Weights of a small GPT-style language model, trained from scratch on English Wikipedia.
Training: a variant of Adam for these matrices, 599M tokens, 8176 steps.
Each number is 500 + 40 x the weight over its row's rms, rounded and kept within 0 to 999. Layers, rows and columns count from 0. Numbers have three digits each. The size before them is the row's rms in percent of the matrix's.

# layer 5 MLP down (transposed), 768x192, rms 0.0877, rows 529-565, columns 0-191
081:449501492560523474533576508472487499413529437525480497510492611513522499526528467502478533549469530467485579510542407590495482571449424548543525481495432453562463447546548551576472507524500545469548465525532446537486495547525464530516543492491469568410519488479538463591433489483498458500446462460465520522474490472510570516461490496507471514539525534486476466518495517546509490595466505386506514483543439584580473561516515469498448522462519413484524494426509480514500465468498497521482523511521534474513534526454500465443495434520455469484559500476457507511506478432526537505
105:533489516460568414484527520478468481483464565545514492538495480546442463474474478489514486511516553531476544563499532505468504479542522456472544504517447474553497520485516550555533457463519488502473606493524502511492518511442471506601506501515496554602561482537508505507554495525525489456548408496444410517476538534504481459599544511441547512433484541481485484448459518470451447582488504478441486508460578518458510484512453513446512480395474476459541505451480551517520511478571545539513503492538573441479494500501447471506429599608505508426483501473502504481414486537527501508
099:505587542475478545482548465535462496396542435467463497520469574539500415470496516409533467566524580517425543485484469552495494534462488509531510463485481476549451550466503482513493474552505507472513582450584486410500555467491518495540484536488492512525511481525469504538522490471478495521475529517466542488515455548500467379462532449473457518550550492471541474543480472503456513512462512500448465520453480524476521525527528456611543504519435540462525483480519480517513492473513548539439517456529435529451496492474557493532470499520411527438500575554595532625508478488502499462
101:454489448429494445500472445435559443564551496459534488495466566503476522476495483521506440469454457441494581391548548557459442517511431426550574566527496492461494472547557531524521589560466482496467515547491478444496508498504489473468468458454449519446490505529502517574470497515521543585509477478559482532478492516484490490498465517471484556522508484444582430521539474483543493496512441420497478529440531453507482499494506592478534507473541482581499491472485536495499519574522459505576492567533561461517404447510506443473546521525509497460560526528501528573473529499479536502
085:496441446559438535555474498538560485489479503477498401533485511497575527523513493523469519517515519493489432466525473496573490538453490561486452477522489502480486513509561554583553515467560499472528532449476487433536454516411432524481555578518500499444550568461467503514510526541576432516464449446545467560493515467478500484484471459536489530547555503402439410509500545568536467474471420547473472538478488477489495490514476463446489501540556541544592503545448484467445534484516512515485489582482524499524529499450564516552507458531569515525537473474518445405461461494463519494
121:470470491498545574546513586462587454476564492428538483572555526484523515437492455598550562487490472491517498479499461525502507557505475466569569495524598554515522525485538545505559445473540531511488541522476500403526471493435480530479504477465516484537526496480544482541472514457510560471489510505464481473484531440506519465428453503458469504429490533487505434468503507553488515511442473556503435459459592546421486443517480488543508495528456532456488413464552484541510531509475524503501448484476513471498476457416496519540583497591534517457460420556506493505560430457489486523
092:460457552494553418548470508575507437536524455560496502462611528463414478498479524505449484581500518530549488514513477485537559507380565532463553515441477575490518543479510468516529502484522531523499580511466495515509538531478471480457423503543480470488462519479492478459505480506531492477530457507554568513474495485509541513546463446454489419483481421488527469464493475465518472513469535499473486450554478434464507493509478467548461499516472541521443424506499494539483490529513539472480482461516523493527681545513476498517493567521526495463609515548531499525556417533518515448
105:536523510542508462427496398446509491520488467570485487504485401493469493543505462570522514556503530556468539538519538516425462559471517615476460546466508493544456489598504481507436513538554476497480509467422518484549558469480490512526484519543434503487490462444530465452416503515523528537479490469489493556497470519494487576531535498478453526479602536477489516501458548524524526462422471562530503461478453545450432541505462499461484540495552506520485511421485468464504439514576472469449529514526534466444574580572536565464496462435484511494484488534493448506486446561515483451
098:432530495487543440519501519464573525471520456501535490501507489391561509509529579531538564521486451481451421397543471501459536480514436558538516472570470498546566516574555482510494506469488435468520487509478454558471499532475486532489427490498498478533504525463436485477463427513576519504453509488516534432503528444514480465466449528490446462548507502432517574493483453561587494395452469561502566485519478451547513479430477484443509482506506520518503505500496528480441532500451464481537501507478559486531507454537486541440543488534515485624543493510555504437472504575489501536
083:536433451510474516436490465412537560454492481563476533503467466443500439454538505520534522530538530490463521531542534485486414562454547496492514511435464433466509488446488475477478469477518506501508511489495468507422530561527426436460519476506543474491588474513454483483505450513527513546426543483485433497439532449498571470516565492571477522526609581521472572483497436480552490478428459501493512416476519496497485478463444580538500517460519455468537527552498482509446554508535542548514488514519590559516522521541552565475467465550521522453557538525542487569451531465535509525
103:442501509465469515506498548516530451531495506515521500593537439509469465521509438502523569515490474515538489502540454539522493480529496435604527536494459556556547515454452545520490431450511451475479606506493556496516508477454487519481486561499518500576482525477465491476487434529488596554526493503525494406539500475520489462476420543464411472408418553492561471472623529481460543476530493505462522549510543572446554513513513518490471507445450538468521478482594425570515472474445512522500498465422498550482459455481425545463467515516506501548499452482503507511469512472495505482
102:443516462521550490447471547474442461536507500558481516532528411540470547539477485532587496502481511516462403471537542475393497474459500508541520471566540470497510499496547520545516530510468491476514528484514511515599503494469496443441499563505504443447447520486506493534543498494486465568483524514563557486512495516499472501453525454512500525566517509474471502527579424561480526522498469598510505460528479507492480583546471447507440449460518438487490498482520454515484429437544485462564490411482497545549524524456480449445561467480540504618434487531522402461469481523478479581
097:492543476523565408508412547451503482505475513534548470456519516483518433477472449454492549456571482486498539501516460457529485504472481548488498510534433506487551481548485535520432515486442478521481483498503411563525447484493545523529512492573515467476426476458510446534467553448431544476492468459536493502486479513518581438497539597530434528551503473453574504468485485557452517401496457470572423514451429494441526524525584490487483526501555570456490487519509530570454497464511480532486481494484466496597494527484480492500587560555547549534561534530506474517564479514480546474
097:539444403482560536544494515546529460472515421522457517519547441461500489540491536573514455494456504599488521550533481398510507521520497522562524437566511508495457435482506525499497507548572500503495467454416493541526535478458432528545517461486498519412519477479460503452574482487501543567570439508413519519512548509496485478573486510504428540537420500466480521532538518565497544491530481499504491519533419485491434495543513473466519540503495488489533478519510511516560469474431493487548501479533538463421512565512436453434493572508480518544474502492544472550580473401483461530
097:518500516423513509517489494499436536493507538416554422510443523470507500500474499480553537570482483482495538473464545478512430452512478532528487480469456528529435516470527499505483502480567486555489550559481400494607486474533501498506513601497525505565496504495440501487483458549503443480505508497537492372520482482514552501535474528494411548540401514551548498544451486498507493550587414477576583508479507468464487523542518483457461517463558536540512381464510545512478418537437445531490510481526413535523468505509486552516485525488535492502516519527501509524496479450458554441
104:433576525511537437474511428561533522447472469530491480552540456540526508552475449495447534492555505541494556489547492464405453524475517378390495513459491491431449426477479480496490529533465550476547492521461453527486458530445475473511459557546469522499471517514471499482585571563517491492524533497507544494505488501505476517550524573543505507512534506558453430483535472525470534478512463507486494507515500506574426535449530430423500486505484444521465586502461503471442447501541498563555471489480524507475556500548483502550476503479573490453422502459531446557490587535558465514
103:541481492491535522579500444465494488432549497455488485541523489441482490485471464465552521541491542519526491467538525542440471464439506506562465482454512545441442473534547471522492472595439516505517511477501519503515518561422541456471459452483510467518567495522460456494517448520550480453624505478567457507486528497487503522543455476499510470411467498521444615482493508504447489472591516505510581489507525448531513490546448495480442472519528431554455497380505491485526507523511491455514536541522533465479519521580471594506559553517442530535486398538534534528583491536510507485
110:499432561492491519506522455490534563500516513524474491497475457414524499547497472511499517508533598497544623460473485508489487482517541481482464558507476542514446471455516460525546584553479429528456495503448450482501547465479445476602439476532521477494531494508538453516567509514443479503468565567515515476502560487512472565517505528555432552517538522489479518509491509459503511434423467485505536506490506501612472560486396481450512501499605422459473575457466511548463475479461525502589500472529517475510555447489543525572499455474526482421504448486442460532518485532498484457
099:572592525482445485476502494569595545433451537488491534474490560509474575523489463482574452383551545532499518489434488461439482540520490537569498476482508506487502465447444600460534505567515536519445508507518479488478509515498487574531509496538605496485442466480446569508467446522456504507481461467441446512483452570497510476494485521434527480523499466480488451549581475555463526445462454479462566503593504528517545566584470491498516515504523512450511528475537587522528515473484454533526485457472448473505507489491502524534463495578537530446522460476516512545520478477508482430
101:425491502525454548452460518479542477528557461491486508446538581445488566498528587417494484468484456465498514483526450532538479487483516547515551529492547544441528513538475491502564449507493524496477403536518482524521498558449448519488544496490558484510495532498512541514489505554484545481581554409466522502476545567505433516481438526505485559499499515497454465557537525502536438429426427567524540529439453507413550513536525448514604488548500495497439446481392476518479539499532414542528505578490530506495522431532483489449501536531474492521471472488515558493510440479490456453
086:529492485421546506553504559578490374511540482533468462494543483416532486549482518511503505453517525500487555489478461541433467501538463549519444447512493520493464446519483465468478467420471459485527540503478466470548452467498493499556558475500615465518514433549459507566428530450477503514474467439537467554492507502527566515463510559470520523391536516475533451479527554518539481531461487534534534522451532498482512515569514479445465478480557477445500421445500553536476495494549533472506449489524568461548449518439500551537495549587547482542477497489522561546458494459544495419
109:485539526468563527486482483417477499501438472461478520503528511526555462472525488490539517473481439586483463527557458469523512499476460427443491428489506495500564519493456455478495543485556519530528571456537478505562480492541470528470574536470536401449497470596450487506543478525513567530461498542463546515497580497486419488447532514532521497500519531534576484440503540479508513472488527522466491487507420486525433481479470570565499475481476522582472394514504470532512520488467585422486527391508489520519589513428544519475497427489527454522513553504529441525561434511492464514
083:476484509512558473545483521536474561586493493556485471514511505544416502549473554570438496541433545409560447482564453542419472426531595521485565467427541445470468543468474543544502512476545455480418548510457480552507444509504450484486494506503521543558506587439542503485512540571511467514527583475507529490523526560503482522524455465508502427513513499505481500497586463460437570479424516501488482536424517519490421477522507473548527466491457511458469507481486450488533459489459492399514483522475441490517517512552545483478491468495503486469525541447478479460469556493479473571
064:498523479568518532511540495473471462453512468593494395615525495508468491453481518528546493590519527569437558479500384542526571536519500497511509498495444494536469512524541537526467562450546547537498534528474497476551464513518474481505498513452452568531585448567464463478568452525556541492506538492475468518535519546447516550520557563454459490496541516461445501474533503488523473507445400479503541488551504491506470490464563492493461457542511502490490459525473512468495519470492501502499460580422601456507462526465490497496497418415513552529470506444511457532501510441511569452
114:506530525430523499470503545533489529474485527516482474585492490499489494543514452512502518523474535462581471592477547504528433520475554506494488460519489464501506507462457562536413555522542506444432540500455533525472500495566458474461482486527535483427514433430531521522517482515478443488475562614521516446482539466487506527584519513426544559509422499499497589483542514477513505472496566500456440542555508481509522522460521419460559542477487578478496404417523449452434544465467504497501516482475514417527478514543473438488551527484458435523471567526512453546523551564489501458
099:429541435490476455535484438511461491522516472549555529488471450482528526547508516469505548469547482517471473445498526514483512510534491455459545507498487534494519474536500436476589619500486472566451496515546496603464447560477523551524480497421488501483421544511479491530400561506530499494407532450545532515512450509512565514531460424511506525487512563490492496533513489541534461444470506487537490515451462462478449571546595465529466483406512560511429552497545493494480472515448473549546492559546514507528464483490531437468562548499486518504495550446443513483389488439544482510
073:440462494520482467398508532453594484542461472474522563455430571464508501472485449441502585456529453475488491547494501484468480516502488493513445527545428458463484554456551507502521532568498481455558492473520533460570502428511553540459459490505487487491544527465516506477475512465532538522554516455511464537488469451569524491543501508461484515473438500480459515464481465489446490475549551538514527501484566541464450555503490519561548508464461444457608495492518499409478529525523519521571569465455614539494556547451596497593476493493434464488482448504523467448491457512483450496
111:580473499535527477486472545517534519462484473503509487503458477533476496575540497469488479440439468566546484461459454487571407481496487473538478487434539456579449489487553418541529443573527531493506487520539493458480543456462540454569535470604519509507561445492547545452519461481534475435459479511512457509487537513500515451444495507508505513573467473495543626493443506454450523474522527562531466524495445458537487449478545524533516502515485531477510564495539527490511448496493561591460486538562503511468535446492419430521509525458466528458551429546539527451458467503501468585
109:496465549506530408539553498512507494554526503526454522455550467483516487484508493570556486500503514514505493515467528520443422481451516565434463447493526509462510530547443573484496441481515492485542470457498519505551470538477513457514424497458518473467448435514514486541515527492531500468555561527455536487533507472501520486575553481518485492420416485520449570541491460579507554439560457585547493537484463549566495579424402546448470470504455473548529439557467528554497494509470585457497527484525524521516442493531515468519479443429539508445574529496511391510550493469470483491
096:433492516504439484531517570523532479505531479486499540459507509485486487447486403549572536510503454454463491497437485452447427481469508552517454569531529576494577546441551507474507519458482516410500462485535470483491501471541560509503491449461524449457489529492463515581535443528498499549486507460514514442504449449516512477443428491545501474530559495445510495485596495519587559511489497446492466461472537544570534564542537456482454497466498543441529557467445495583490498479512496470597444579512529421557523405463528562549508492525517533540474525503487487519432534505534521492
101:549506566375544488582490569450534550505452414529501513473531534498518593545528515521483503446567489527470455516481480445492502491553522436500551459471543522489500412496483559518446450510479519490506442439528441499486524519434486505476442547531478518554501468446513508471500559529531468431498533566518432482495574508532528501517540443506559551470509513495467521494441486530427527460559513533543526438569511510534534479508416489516469487497470561428510400557478472464470524502524544450515481563487562506496440508520492463485448511490501535525464480573424459464501539476566517514
101:520539470494444466487478467481569498581470474503481513535498482558474479482497578529482508517506518571524490481462472474459464431515468495483412540437451529497496486512491476528403534538471496490583454520373442519517547549508493507476514484601464489479544512507598453514582468582439480427509469507479540483519427534516476426499537504532454500525491491577537519495528540542500470501520486514455516457500502510508407448479482488481495518528524465522513571534486484523481434446552490385477428513425529573515493521547526564484449491507509504600504538480464481501515532530459520551
109:523474505509480481518476526484521536439522472511524513488444539475455435435528533521543453475502459550468494439491439496565499465470499522508516490533548527438532536525474537525496513498433532545457497570492505504520530492496526524481481484603478437502451541514523589461528501418550540512442475493536519502495443440529513435582503445557472494492557486533505520436501590556528538460534536477523559483485494501408493557520611412500470489476523534483539468369552441537533485470509473545516449442458484510479496410457515527439502590511522520555550498504533551487456513469484498552
104:537499479557499468446509475498506537555456534572495494545452503487494500495499513453502462416503469491571584417490503559588468432473527524496471520482423539500498397537476404523557520451494449465424460562575543376496541446484462475454482538455455555530529487520492525485487469405477479508520535463510440551533562528503478551555554552502518487545527497523504524503553482521454532480557477506510525443467535460428535507485515494553513524518553565486484571435472488431542487529525533496487441542509479453483509420528492503478515563472493501540487462444519471515534520477486541459
111:524421487488530515497504475473503523563506491487525517530469467526479481522511465459501570477492550578490477483555467479505465462489475506443557554479475486529472453460472530483479550572503470540505518565447499501459513480545607456484424512522540542571526558483440507441491521504574430503632520449573475543473527475484502488512435518512426491503480521472501595527486501454472571505447523512545507486498518489481493433515474521476501483515471434436503432425485459490489469467583498511500581492561520490535520474600431511444452508518447485537480463606557504525514536573542515472
089:421515553505412477534508466555567501563498524437464522569467462494454558497536481479495493520532568491487430503449494485506508454444471507463572507497430528562515483574566492522495486529422529509483493499566495412504499442522430483475461486499534478486493529500465521483474466499517494468543444518492433492483436535490588491461538547584546427505468491582489512482525485387486468558475492465514490507515509547558495513463427464408516534461552465521562565534452526586464543515550567522447503469471585505512519519481480502445488497534519480466569555461491517481485475505545516461
093:574499483487580556632477529463463461530482566521535505438495469515524448526474485454464561460545492426512474508460499494436489486523482534538515520513493503558495531502478502436483553434527526496487507487456520506551484504507504584424456539480437487540513456460521538472512572407462456517502492560535515420493516484501560547471436491503488542550497514425496422549495560474541539521520478530505420492575493572569469453463499506491501506557478512506462479573574487476490519477508392517505515463507483450481481500464460534515559539545556496480527504451531445508490476456499536381
# layer 5 MLP up, 768x192, rms 0.102, rows 530-565, columns 0-191
108:527483520526481384483464469545444520468521474550458479562547480532488493584549546546535488415536537512495477507450561479506468465445493482557569499544615548505478519484535446501551501587488455526565480582481502536545574531532464461452501486534480484472481486448516572496456493514427478523465489490447463471511497494447521503529552506495536552449433549500518502511449609498505491443518473532548526559533546506430508443507502409480491514435478564527462451447545526480480505496550462498488467492485423488500478543536444496430508524446485497501497425526544455543505554464486539487
104:492401506497481543500470464443541518542478456518464477497566534550525536541504533497523504459552505564534459514493507513528467407528584507476461524472559496533504473507485517519525449485503514513452452500604512473520542492510474456489453537485496489508499484569516493532504527536523483504495506413530418506480585545478540532558570537490554481436489515484487501429450519502526439350541492503552509521510527504534494523485497488462499531478442457546526434506420565460502523513507447498504483519481505459507444627486447482506607465456520468595437465492491468434542486446552523505
095:488473522511462533541490461504474474516451597483430484463516484482519548519544505496564496451570526587471486567509496500468505442495546523523478519525507504435541509534474465502491378579518574536447478478521422480530548526580461466466530544494549478469514531483443531478543564496472458505489438455487460533472493526492545510502500479507487482446477514590460571464468449474552516517508491506526474557461464492553537490566495433504466548488456431466486531437450539526477585476555515555521505546460451487518428585457450510409528471448598516550495481502461520480484566455508510496
090:506489490580526485538499452494463541514472465501472488463440444583482525566603546561495482538507451479495543493456603475529528511524523489520482510487476525450499467491486398519501485529496461485474499444490434520466518529602467467523449415499507499513492467447487520477425483469499440488554531523440442501452490526557545471478521507542535552525445644533457484479472464475480513458512500485465508506445484516547492449513565567462466630463519507501492494466495521491466522500483517517471456451498416508546500529588512540448457473531469469485566494525507545604468528511509553498
115:508462464452533559494545468498478508505452455489499490452451470494536457469507476494466533414494502539444415493493512527511468464485534508467552537480500556496470553503543584512480417515515502539487485510478479549515564508480491473528475448461430551534491544502444539492480577545451503501477429501511467396515563522472526540586612461490553480499510526488509479511449454501457478532438425530533499502487614545535520553510463465479481498498498507528451428570479540451472360485541499556499510564520485599498502575545495486503517527597499479492531528533520534449519528481514521519
092:555569502496428516442544493521447530528504492514470469528471482582501469500543527570609491458528488542456496535521495545530505523470451528391470505468545484407481492476527468490523443534496662546573471525540525507559476555544481539520523486545547467509507462488518487436472451538526428512535434504530470428487508497462507489528544500523466489543476549516542531472538433506416458425483481490513448539409511493555509465453511469431460504449495537492490424535528494589516503513480523482470517538505472470513471481466534477484495445472448512522440476528536545527555519466492529575
098:551407518524527421551560528474539569576422446449514514509455555501525557516558467502465550505586493494468543461491483465558441525502443471544495418476441551457543477485539536493483518465511508501445439468541563451458542445548536506554459492468451542486470474574436515533546536501563455474448570496501489506525494479502575509578526570523516441516514538548461530478464510493459555519492421449502520510537515547497487554530455496458483470537469482440559421506511486529440532449517481458528505522489520523472404531475536472521494478488500506553525503525514529522432512444566487542
094:586561512544467442461494431510545562516480438506451463565482494631570550480501468546484499567516483582493529540471444475495515452451509527446519526493483530485440463480557526501507513458522494463479491496507455509479498497564479496514510486562459567539586501527425513478503475487548448527526544504505542514484456573480599524526501501555602540480529508515409528515504535496476550443573484528521532488456528512527497395507481458511460558526490544462471513515454434489483449500517525543462513545502528459528489508544517492470464457407483496453440520522449480534488453555569562521
069:437534503453446486578498512497460536548497468581521467439508557512486546545556533576479523465523438506516478499499510473513534494507457493547478463521599527563491471482481466549507563516515529529572481438545489559526515468464469511521514546458443440495361513475504525507423466477445546474511420482532494487536552592514532476469535501484502493474473498529524456517515614524491422435532518475501487548528534531460504469459540451541483558480468567524465471482531507544523497479490466473511515491476454489540480539449348508447554487502535510508430481504500548544558461475453474518
104:521438536473529512497568513444546474464487496502463484466420515529571479508491443475498538440551475582486473533471540528584446415461471506488485476561527523498517545482505552489495431473547519517466494536551553480582529476543470454491466510486464505537512452480470491497543578466523553496525472463522483552489580516431560513580544451479490498558528566437577514463481454552452470498494469425565548436539491558542470499448497468441438474482500482468529366510437554474479443501541506576500498534546511489437559479483498512564527495502484453506534562451500528497471493509521520514
093:578470465537531486506457462496556521538425536564449466495490533506505552492508541521573459542499519512442497517493526511473491495513524434508559444511548484508497499482509459521524495429509527505508483534493524557498463478514473461483522504488536560426513495449560508529554487517451539481456575519455575518544483477461490551584534533575549469401523518532489514552498482498475478448559496474483529473441506547583516487536478444449424530453455475507518486510520534512513545479437521474459467528555481445578507521481526454449497487340449524602472457526578441552548487438476524493
101:488502458524512476461473519543465561561468583467433477545459499540586507503509492531543463406496492442462557505508531475529488474498494424532588518501487462469517491560518509531442475523475512561431499501455487528515496506493417599520510461500427584509588528489439561483500553528513434512514466481514515442502500516492486450541518510454529513432465539577525549467535458450476500495510510468494445585521494520530573444513495489471480556473529566545511500527462419468469550503581527462409447466441530568532488528482466448480509494502518543484479506575484515513502510420441552494
096:529575460550448464518466499479496501467483464556512476502587487564534501533495483493473557509514483452509526497489441563475505469482509492563468476466491535601538500477464498488487430531461524477436484506491508530599503490550502534472504532504512586475474582407484465460538503475536465475543544445489523534542562545496507564560444449526505487567448488450544437463512563437443505440487470434468498545513492462432537517554569503539465476524460490454452457448550555456478441501499518563470495539543430503585424492448525522527501492464564505504434493470512575575530469486499511488
097:516515480527507539523445496490434565436487428508477467481485513499575460494447442536484566530529546510526470477474557491498445442478507447486515513518493530502545542489536546469564398497555445551470498473542493473599534507474461520554516543477514577544545531484486503487493454559456460507579458465503426396536520566500572465528486460538447528500497489529527445482497458516443506407526458467539517505544544570411477465558516482524482512448472473431508483467486562477538438516547504483491492464496435579561519464494506516534507419513518460421511463489454519528471518430516538505
098:558556501573430433464483476516612492510480510488480500509481506482592485465484491463557516520567500473494437474465491457496535517433484572479496505495478555459532560475548524499472506502492495485514421443501504505454541521421499488555377479543443464497541441585487500515494427464577444527501526537494430436515491540480573573537511490540529446480507535479518588548512464527521525419453445533419440466532469519516507558555469479529453491516457524459494535555483513524499454506541558456518528517534517507435499555471427462513554457466506494489471545495507471494440473541550506505
099:480554564542507497481555475493516526496527463483512533440529569479526536566505448492473507474508450484480489557493470541536458502445490411556597453556448489523511454513523483488616503560560540499530514497556535494471538502489504506588472505425504577386503503568532528499505539437534502415516481465385484462510483503464471532502527469511486463586483478506549474463508554529464565510521482456427530469513465522446491463501532490471499489538484477504446428566543525460449534389519506485513496508594483461483532483483528498484468444470531509436550487491509502565469442487521485455
103:485510529493506552570536489457542548498408447472528495577460512521532515500524463472531477526627380484416486498465508503573491525434518456470535509478470567429543485485503533533508530496479547465514505517508526486534523471528478451465402557548516508498483521481524518470504511515517443465455515461521540538543529565487611524555552538478500471512507559491460541521454435531501550511484441509543513440483487618480537505481490487471434515480487513452524425495463424535490492487546592495514517501506513522449430575432509489479476481467499518538497505526541387514450516459512522500
107:497532466528463471482470509538542532496547504515459489526409470536496474470482404563488565492493492503468450525503499473511485468496515533473537548497549489470460534526579512525487477543570521568471408467533545533504528482531476509547454430481431579503473505492484603538561464524505536473490505619491478475528443490478479535565510553526502545488486565504546474504509407480529547365466500521463491555513532476555545516498522432516475516492481509439493439422500461540499504491480490553494504549543518473497495590526546480479548454472466500495499470546599504508414463415465499535
097:519497519534570487474564502490527515450542406524481488457504610546491502521520480445472471501501484547539566506439502543478442471489551516524455546512438515479537490478526507475489519566563554494567545422552511502503484475505477495527455573509483522492545467546465548480506522476473515395548510512493495489514512464508584481561583497485515543481504539454585471539526431458469433487659465474492497485579531573544495449513555471429487530490511482491466464592532515521479507498502524462458460559509466435465449501521508443494490487527471485490456544489569434501449468491554502517
092:487481574507503467457476530534473520449469555454442465456473541579482518498463509517587565497452448525545514487484533499548418435524521508496529564492547532549558482477527521524542466487529496472436408586512507555572570473523477537502487438534466535475471526501479527515523589558484509484517489473496477461536524470486523519568529496540536480446399499484562522434553528400473508512474492400557500497499494510402545472523511552427522550437500506507520511440536513426528466485524439449422483496492520511470509566525486486483427471501528528485542499475464520527549521452468553462
100:540451569474417440484449494488502548498462450506511486498480515542522507621462558541565559471529495518486470524473585533518503470537507475527511503548519464433476458507568471508603496476487498495588475442462578432468500441488430490513432417524517516465509561511492539466579487516521416424504525587425455486525441479469510554475525478578550483457456548498504558550491490516476541442614474525479488552518466602536509496511540456463508518437483541535468518547506512496499466498504489508502464533475528500497481504463485444474500510426500492549499462500518461510463474500454493514
086:546574531514447507485524516418568440441513555511500434525482499493550447491481492509472516531523491595463492460472546431557504565551495536517485531490443561505522509543545486513524469565442527481501418396479527470542533453511481549520465518483414505518463475531424494448454500519563473446552451494526436380559552561477607479509502508433527525541523507494512505484437479483493486503534468502469470406482538467577520553552530552491464504493538499489491565545501508474486511494570466516493476531507476527465519531449518475531547530508490487506513555544426476502456447538547561500
073:499456491482478536519572497524482470503455477545507457477492510526548585491496473522502530412529488490534449557505493500481462559506512531465484577456524549477556488563500496557502476527484489507529522526528534523554503558560465530470493452470540527514521573478507588502442539464442458448502472478560512495561483496391517526539464508497529532552438472500544559537489474480442456487515439515513456552505479504465555514555604461499375439488499568521443533563510477521484501400485460561509445487527505530525454492464485490522493508561535600466471539577534544561506526567507535558
105:486489538512455456528534515477540519560517487568477475502508579450562506535531465545449456466502476552506468487518513563427519449549530477534578430528543550478489550499552522505494493514535533508528461552567426477411452558447484524492441537470409537541540525449517485544444575505506481461496484436439467493536478559467502508475522485554613518463484513517433420513468565457509492483512517431522490474541451521446534450519531496426480557536451493571511563526442542483441469494559480492514462550573441519506475502500470457475434513462543508491494518496518521524481497416566492511
095:564461507549448460511481551549494480522471512507457458489501545567572470479478522509563517505501510569455487473481491582479444440472486528447574449473557515527529518524545478480516431514539487519468494525588526559568495476637484558531527559546469578523495501482492496442464487451480490533558551482548499485512476477493581441545520489518582482451551534527493533446472528424459513457513484456539504570433471534452481434545458477440459524465514480515537485532440545516505454491479550497433486508463433515569493508471490481426530469435475524505448452477497571501532543519526556475
079:418526509555475452473484439517507508452460455482529482451486475507516502503596490541497534429487455472473478469510500493439453465476465459544504505476581528485516495543575441556498495502535524554528471495511436559527500585577419517502483499479547560450502547463543510505400503506441528531486518456457478495441505535505488487466485472551529478509446578503503497457544509539499500468496461438455530545478547521475565492495562437554485584520489550541492475483447472513382558406431534527496487549554439526483449498449507545433602480457501526487479486515517536494540503559469498538
103:534437461483548518501482558470460500487508559553471465455522537543604462513488529476466509507500514494478503555522480540520423508473414463458515539527516634524545459474486563511491436538491532492480461479623464534530483551520486451499492493438472485503542549466415490486492517523453471517535433490545470441510607488467502497486531428468511523487437544558478456531454527553484480481553501511457541509575476493433559521450511551507493544446461487454463446499385525487493513507542502480462509452515483441458513558552448515525556496509530473542461525538497494511493489608511519459
108:439530498598533496516437479499554445515482574540461449486519483521548542497495561508551481568490453513500441439454455476462496450512537523498549556502606528539501535422446454486492443547501506451515462561528494476434469515476468572545541557484503530501458523488584495504444505481521500515554477412496514472527502527485521515531510502505527460487408504484521471541499547461518428471419477483469485555467458494568571500521582512471473478528487496486457503445410549472469462473509516503432444491501406513496570528566443472481498470496482531455544525456577565552506483547511545478
100:557446489556481525525488479504453530432490476546480436571487531531535581455493458530484490529507445509484571450481498557429458440517580523489529489467513547499493480481580482525539504470511519522564466481514491536476460495506446523459461489526503575523480509483513496473498451525450537511534506567539555520529525546462563509597573506546575460477503524517596466565519527457450488493569473474467541476400585534473538436509561425519473566467528500458443493506541458463505444531516561532493473546464400500471425493469500513460458467486425531494459481511508483516502501526547571478
101:411508560539595474518515494471520514544501478571369485540466588524504524518529453500533529559514462487537453504478443494535448450446490527472532582482509492456522534420514501503483450601548505488484541571557509402491495581533493542530479510496421467548494453441553469530495530495523523503613463444488468503472540491475507415472541536502512488512434507431596535530453487463482475471436506512556487508423493516500511460497522490446486486511520564472463558430466496520497462469514483486480522494513405495491557501558443469539518472470512513510511479550509515549498507520524507477
106:473523467516488497514456425569476492513502500495500497514461462491576482485517530529478506460564485490513470472477478464483554431549574460543501524506499518511523495449540427493571407534501452498483443483449578474475513454526491515500478476465484543461533564498556532525400518534517508486476541445405444499482469520512522533521482555573570538430447491485471510446523469547530514455439461508425457566503558469563511482606592464531476523508445518566486482478512493455450475451473498600472445548516453536471482580511533473556532525511504512555552550520506563480540448508535529541
109:464558473492524506499471540443493584507513505519460499451450513471503514513489457469496597482511513507453448513513503502568540471432506536552491521450553508469460571463505527526483513539531565573499438477488510501493483511511485522530486495444402556484481572483515556448547494520500552403526482525501499473506520485461538517572503381531448552514515532456541522537456455517494504472507405533481486513446589535449498449527535529568478505521489489446465486515547463445477475480488513605499507584542468527533550504577409484453560486501540499519528457562454475539422447456485505562
109:447531498500502533454546496393447542513483483531481477448451472447575521470552483506509555448527517474408506500510508482539506549494533448469453497482605508476535506469518537525460478489479560578482514486516493547550437570516488574522489501431491575462563543451497522437488531474433480475500557542481515513459529507477504502557469404507515501479571535528512520543489461492505529495476463523512456487488506513613538523564437449487446497504454501521541493536505527467476482471438502636526487579568410538539424549503522470518494504485515536493519521591478444502487528474546483482
100:490517537535497465483442519506527480490505475542466487474487507470508474518493488527497486523483443504466505557490474539460539499497485503590511470565437547476494532548557474502529501521576568498487503437504524461547489514510525573540511532390467553448480404515496563475516514495469580493454492489398470469507501544477459537499511504439528466569470473488485450448590530566489502543539488449505587473474533487480545529590580505507496497505468569534499476587475540459444553436485514516471491546583400496531466511446523456533565430530548506464587566477462538568502489489495498488
086:540500458551545564484492501515480517443494456559509479520427480486538472541482538544563450553494474465497497506432508471466539579513535485451441518466552484463469552401482471523507493500521510495531539487518516535474495429501492502509491511529501563492456482488580527481495472504514519475556567569447489508552585479518482454518527479467443523464500523402577441518492503577507475412498471425476477513522498496524524482549565474562523600506507484476414430500568486473474456521491478496514502538516436477491463561614556503522473468388430506456478464499552537509517434486470524553
102:484539560562517469451450483536475462426554545532479446550560560538479553525524448566591491514492439501463542452443477477480578523499496517459589521482478536404532517449554405490555443588526500505569486518482472541429514487509497545544515414522553479527472453503534506574489418557550509501522518490448440512519503547494535397505487526507504563486437488496512506499526563506423465523494498482458468533455528461468535550505449478515475503461483521499550503536413528495485556454572562528477440519501479496503515504524500465458488521506468518444488534478526482472480487557543549468